{"norm_place": "pre", "parallel_block": false, "init_std_qkv": 0.0246, "optimizer": "muon", "lr_mult_o": 0.728, "warmup_steps": 0, "batch_tokens": 32768}
Each number is 50 + 15 x the weight over its row's rms, rounded and kept within 0 to 99. Layers, rows and columns count from 0. The size before them is the row's rms in percent of the matrix's.

# layer 12 MLP gate, 704x256, rms 0.0972, rows 327-352, columns 0-127
101:45 46 33 27 33 41 53 50 40 65 44 64 65 30 63 52 48 66 43 49 33 64 53 41 36 63 53 26 54 59 28 31 36 53 32 39 43 25 34 69 46 54 45 52 83 60 64 51 49 47 24 21 54 35 76 39 40 45 61 64 12 57 33 70 30 66 65 55 59 57 73 56 55 62 44 25 48 64 46 53 81 32 40 63 50 52 40 27 44 32 56 52 41 66 36 40 71 48 67 53 42 67 24 32 46 75 41 50 39 71 40 46 37 53 58 76 33 60 57 89 73 42 46 47 37 35 74 81
097:60 58 68 54 68 74 36 42 68 58 54 62 46 66 32 34 46 72 32 56 29 38 29 46 72 63 40 35 44 48 16 50 49 44 65 44 45 70 33 50 50 59 61 48 55 23 52 56 52 59 61 31 59 57 70 76 38 74 42 60 50 56 65 60 23 56 23 52 32 23 63 37 66 50 47 67 16 53 38 84 51 36 46 60 73 37 31 39 65 42 46 45 64 53 32 55 51 29 64 75 60 60 67 41 45 62 16 42 49 62 58 33 44 16 80 29 20 64 64 30 76 62 70 44 38 38 56 42
096:46 53 68 39 54 62 60 63 54 44 54 42 44 44 59 49 69 72 58 54 55 60 32 52 46 40 37 38 61 34 14 61 30 24 41 11 59 64 19 37 36 21 28 48 59 61 49 80 32 24 43 55 55 75 24 40 54 48 58 53 41 63 73 56 56 44 60 40 61 50 45 52 46 51 70 40 60 33 60 57 19 36 32 47 53 72 56 31 46 31 46 50 66 67 67 51 26 24 53 61 58 42 51 54 57 46 55 65 57 54 42 27 55 48 62 38 56 32 44 46 48 57 67 51 57 52 81 33
096:69 31 32 46 66 43 71 49 48 34 11 42 62 44 43 42 51 58 74 31 55 89 45 48 39 71 54 77 37 21 74 36 64 63 48 45 39 44 31 41 53 57 33 58 63 59 68 48 53 56 50 35 61 55 58 36 38 38 37 56 49 12 46 19 66 38 42 59 47 42 51 66 35 54 51 36 45 33 54 51 64 59 22 35 43 50 45 67 45 46 53 32 52 61 60 38 55 28 52 55 72 43 63 73 50 30 38 50 66 60 09 67 61 32 45 85 36 40 44 58 57 49 49 65 36 42 54 53
108:54 74 62 68 62 36 63 52 67 62 46 37 44 42 60 54 31 61 63 55 52 52 59 32 47 31 56 67 44 50 29 74 43 68 66 49 42 50 54 41 42 43 80 45 67 58 63 49 33 67 72 42 41 50 46 39 50 43 57 46 41 64 64 41 76 58 49 57 49 65 39 87 35 64 53 18 59 47 66 41 34 49 46 39 53 66 28 56 35 35 36 49 41 44 58 40 43 44 37 38 43 45 72 55 47 88 55 43 45 45 28 27 39 50 50 25 38 48 43 65 56 57 59 55 54 50 56 45
099:37 56 62 43 38 38 54 71 42 36 35 46 53 62 45 36 42 17 45 57 54 67 70 61 73 47 44 41 22 29 57 67 51 52 31 44 57 52 24 59 43 46 58 61 73 59 42 61 40 46 53 56 45 79 34 36 28 20 61 63 63 49 60 57 51 51 69 50 54 53 41 53 58 74 39 55 10 25 80 34 79 36 65 66 52 55 50 31 65 35 59 53 41 62 55 28 36 67 57 51 42 51 21 34 29 16 61 49 46 40 24 60 46 47 62 48 58 49 71 70 71 38 49 47 56 59 67 55
100:57 27 57 34 43 56 39 67 55 23 53 51 37 40 50 63 54 64 47 32 52 37 24 68 36 73 48 61 24 62 25 37 21 52 51 54 55 40 35 52 37 64 62 67 36 52 34 33 68 67 52 29 28 40 44 64 35 20 75 75 66 39 51 54 49 27 46 73 31 66 64 43 45 40 54 70 57 45 80 75 66 58 63 79 70 37 45 47 53 49 35 74 37 53 50 43 31 56 48 41 54 40 45 52 62 32 68 33 55 69 58 38 84 55 37 30 46 76 48 64 34 28 68 49 90 42 56 50
104:35 38 68 64 77 32 42 36 63 45 53 80 55 81 42 54 69 41 57 80 40 72 27 31 30 32 49 33 68 18 52 68 32 50 43 59 52 52 18 47 48 40 57 65 62 36 50 48 42 40 80 36 71 83 55 95 34 46 62 67 39 47 59 89 48 21 45 40 50 51 43 58 54 48 50 75 41 30 57 38 13 38 39 56 23 48 37 46 51 14 64 57 67 47 74 58 39 50 74 50 82 65 54 67 37 37 25 74 51 76 27 49 63 62 56 54 87 37 41 41 61 55 62 46 32 52 50 56
102:27 51 41 29 43 37 43 42 39 67 48 58 32 53 46 61 63 48 42 50 50 38 44 40 37 41 24 70 35 39 54 36 69 25 53 43 76 96 31 60 53 67 31 43 73 58 45 44 59 53 47 72 55 48 49 25 68 31 73 42 65 70 39 55 55 39 78 09 60 56 54 48 66 36 30 56 34 73 69 44 54 37 51 51 40 46 51 45 59 58 21 48 53 37 68 36 59 42 59 35 32 06 67 21 73 50 58 66 57 34 44 46 44 36 78 49 55 57 59 57 63 57 75 66 36 34 66 54
092:36 60 61 42 41 56 65 49 76 66 45 49 44 58 34 81 74 58 57 57 37 79 42 58 59 55 72 42 45 62 51 57 61 43 52 57 58 53 48 38 52 40 60 43 44 28 54 23 40 32 30 60 99 51 52 46 43 52 45 39 46 46 55 32 44 80 40 44 49 58 47 56 61 38 12 55 55 53 50 45 53 52 41 39 66 69 66 50 60 37 57 61 16 95 51 77 44 47 30 42 41 35 46 44 49 34 36 60 57 51 46 49 29 54 52 46 16 63 52 30 40 49 38 61 41 31 66 36
094:28 49 71 63 30 40 35 35 17 32 61 28 47 56 35 65 16 67 26 30 34 54 44 64 53 16 60 60 12 38 34 51 44 76 56 74 51 49 32 49 46 33 62 59 83 61 57 49 63 45 62 44 32 46 42 55 44 61 46 61 38 33 40 66 60 67 62 52 39 60 45 51 53 16 64 43 33 41 65 65 61 64 25 33 55 87 19 54 44 69 87 41 54 40 38 44 64 33 48 47 44 32 36 33 76 56 40 37 37 69 69 68 65 44 69 56 56 34 50 33 40 38 54 40 52 47 62 59
096:59 41 54 55 68 55 38 50 83 31 29 57 63 49 50 32 60 31 55 38 60 28 58 66 82 67 38 43 45 60 45 15 39 42 48 74 49 75 58 50 55 66 58 65 51 74 63 42 59 32 77 35 50 55 41 51 47 62 67 51 55 57 58 73 52 32 32 60 63 49 56 34 57 65 13 27 60 51 76 35 42 50 43 25 59 37 33 40 44 52 63 53 72 34 36 44 84 53 38 25 50 47 45 27 52 57 50 56 30 59 48 51 36 52 44 61 62 81 51 46 50 34 61 42 58 59 53 49
099:41 45 27 29 66 75 36 50 28 72 36 45 53 63 84 66 50 43 37 35 70 37 39 40 53 25 40 54 60 29 65 63 45 43 40 58 36 54 54 76 47 35 33 16 41 87 31 47 45 66 55 46 48 53 57 33 40 37 44 21 51 35 43 66 45 53 44 53 45 48 52 50 71 56 49 33 28 77 47 31 47 57 65 84 49 43 40 41 29 74 34 49 62 39 53 62 62 46 28 58 38 67 57 52 49 41 31 72 55 51 57 85 48 52 50 34 55 45 55 23 35 22 63 29 35 44 27 20
117:63 76 23 49 54 30 61 55 54 61 17 47 66 51 43 63 60 56 24 46 62 38 55 34 13 35 45 67 49 50 27 51 43 67 17 71 65 64 41 48 31 55 54 30 47 68 29 50 51 46 82 57 54 66 45 67 19 50 52 62 79 88 57 50 39 48 35 38 65 60 40 50 50 50 47 73 34 46 40 72 58 38 25 49 36 45 53 41 42 56 84 41 45 55 67 51 21 52 78 39 55 82 75 43 44 56 37 52 34 69 37 57 54 67 62 45 61 70 55 67 41 62 54 51 76 25 47 49
101:71 30 33 55 76 44 56 36 54 39 45 43 41 35 33 35 41 22 40 33 49 31 63 58 71 47 70 44 41 43 52 64 69 69 51 40 82 62 15 58 34 39 59 54 42 33 64 73 56 73 36 67 45 55 64 58 46 69 36 66 39 40 60 50 50 64 48 41 72 46 78 42 68 52 47 50 46 66 47 43 47 41 41 45 24 55 47 34 12 86 51 57 59 30 55 39 88 53 34 56 45 27 63 21 42 55 65 53 46 72 33 17 40 60 28 59 39 74 78 39 55 19 45 39 31 53 63 49
109:57 67 57 49 29 66 25 72 34 57 39 48 62 30 54 56 45 47 29 46 77 48 32 64 55 73 29 29 59 66 66 37 46 66 37 51 38 38 19 67 42 41 52 63 54 68 58 67 79 38 42 58 44 74 36 39 39 60 77 29 26 54 45 72 65 49 43 58 48 65 47 36 33 33 39 56 25 41 46 30 51 31 65 82 46 40 40 11 47 43 66 46 40 48 66 84 43 50 58 61 34 42 76 34 47 53 33 77 43 57 93 64 35 54 45 44 68 72 51 30 31 78 18 78 45 35 68 55
105:51 50 83 56 63 52 59 29 67 43 99 57 73 49 29 63 42 59 49 52 37 63 71 42 72 27 28 64 45 61 65 62 37 57 41 45 49 55 36 44 62 46 47 30 37 51 84 59 55 31 48 70 40 59 51 60 35 39 37 65 53 50 57 52 62 61 39 60 31 12 33 41 43 40 60 28 67 30 41 29 46 37 37 55 36 61 09 34 29 21 68 47 42 31 59 61 51 86 54 49 62 52 52 41 69 52 58 31 55 55 58 43 53 60 61 49 49 41 57 27 66 80 29 35 64 60 72 55
097:52 73 25 63 78 54 40 53 54 72 61 53 44 47 34 42 31 59 53 53 45 29 58 56 79 24 66 50 49 60 32 35 44 47 73 75 60 46 33 41 61 43 48 75 65 52 33 45 53 63 41 42 37 25 45 58 43 44 75 44 51 74 60 46 46 80 77 24 47 35 22 59 57 76 73 64 71 46 42 28 53 73 36 38 40 50 67 50 42 50 21 62 16 59 34 55 39 58 65 28 33 57 52 68 39 48 32 76 54 41 67 63 50 33 48 59 45 41 61 50 27 51 64 49 43 41 86 50
099:22 65 71 74 37 36 51 53 71 54 62 74 39 69 57 44 38 51 52 44 10 52 54 48 41 45 26 64 71 39 80 62 79 53 20 42 53 36 36 62 50 41 73 55 36 42 36 82 44 15 34 22 41 68 41 44 36 58 56 55 36 34 59 25 72 22 57 24 38 54 54 61 14 57 66 35 28 51 41 86 62 53 35 49 38 43 56 42 54 46 57 43 37 47 72 56 60 51 40 48 75 69 54 37 27 74 74 57 64 50 50 73 75 35 34 31 53 48 47 36 41 53 48 53 46 44 53 32
102:32 72 38 60 49 70 45 44 31 50 61 40 28 30 55 61 75 46 59 54 65 64 56 19 52 53 54 66 77 68 39 60 47 72 64 82 54 22 32 48 39 75 40 48 33 44 84 45 42 44 38 73 53 60 52 34 32 67 57 48 69 36 30 57 51 44 39 47 41 60 52 51 47 71 81 63 35 53 68 44 47 48 47 66 48 38 48 49 43 79 54 35 33 71 70 37 49 20 40 32 60 50 52 59 35 21 51 50 46 57 45 67 60 11 45 31 67 66 45 51 46 63 63 55 81 43 41 27
110:47 64 32 62 39 37 37 48 59 61 47 60 66 55 54 67 58 56 35 52 51 59 43 44 59 46 54 46 67 40 32 59 57 49 65 52 66 63 48 57 61 56 42 36 36 36 61 76 67 50 53 56 24 21 38 48 70 32 47 44 33 57 32 67 46 45 44 46 58 44 34 16 60 58 70 28 47 23 42 47 31 34 45 78 45 38 44 38 26 46 52 52 64 54 25 39 66 62 41 19 52 31 51 41 72 65 64 63 66 79 49 40 21 73 54 50 45 29 52 26 49 46 56 28 22 50 53 49
104:51 50 58 75 69 26 54 41 52 57 61 38 46 46 62 51 36 44 60 44 56 82 61 78 46 39 62 45 44 51 45 89 43 36 68 72 44 64 62 51 61 31 85 45 44 59 51 61 57 42 46 18 08 60 62 38 91 29 45 40 40 70 53 30 59 57 56 45 33 44 51 57 42 49 77 42 63 46 74 63 45 74 50 48 75 56 67 38 53 66 37 30 58 57 43 43 78 39 13 25 76 43 52 20 10 58 64 38 43 66 46 51 38 41 33 46 53 52 38 51 49 51 39 28 43 35 42 45
099:43 40 49 62 38 57 50 72 48 61 69 57 66 71 42 47 52 38 73 55 54 57 35 41 43 51 60 31 75 22 61 70 23 28 48 54 55 75 82 40 68 50 48 27 56 67 41 36 63 23 34 37 65 43 49 43 51 59 30 62 56 53 76 27 42 41 51 54 53 45 54 51 59 29 76 72 47 26 65 51 67 56 64 44 77 38 45 71 75 50 56 59 46 41 60 46 49 67 48 79 95 48 31 24 58 40 55 56 72 47 27 57 61 55 69 87 54 40 27 74 34 60 36 56 72 43 41 57
092:46 32 51 45 46 64 62 54 68 56 21 40 05 46 60 51 54 37 33 49 63 52 12 58 51 54 61 36 48 52 59 46 59 58 90 50 65 63 11 35 22 50 71 52 46 21 54 38 51 24 39 45 45 56 56 26 35 52 43 37 26 74 45 46 50 66 72 67 49 56 55 39 32 58 48 70 67 51 66 76 53 40 70 43 38 36 67 41 58 76 55 44 58 62 47 63 31 52 52 61 43 39 28 28 36 50 64 40 36 43 58 71 71 71 30 56 68 56 55 34 62 60 42 38 40 32 69 30
102:36 44 40 35 56 57 23 71 45 76 29 49 46 59 64 87 57 62 79 67 63 40 58 35 55 20 39 42 56 69 43 52 58 41 48 87 77 49 48 65 36 41 51 59 72 82 46 69 45 39 58 50 57 59 49 24 73 36 42 59 76 63 61 51 54 58 43 31 45 38 49 27 34 61 59 71 54 37 39 45 77 53 60 40 62 52 57 54 56 51 71 61 38 61 56 42 46 44 48 57 55 43 58 33 44 59 35 37 90 35 51 46 22 40 65 83 51 63 62 49 50 31 47 50 67 52 18 38
087:49 38 45 59 36 52 51 32 30 53 31 34 42 42 68 54 60 56 34 41 43 42 38 28 69 18 59 28 73 48 71 57 39 57 52 29 66 42 35 64 42 53 50 33 51 41 45 47 52 47 50 62 53 66 42 75 34 73 71 48 39 37 58 60 44 58 84 44 21 22 53 85 65 71 58 71 57 45 57 71 47 76 40 91 25 55 60 07 45 32 52 40 54 38 42 44 52 41 35 63 68 75 59 40 44 67 57 40 50 52 50 62 55 45 25 36 52 43 56 30 13 32 27 35 81 42 62 45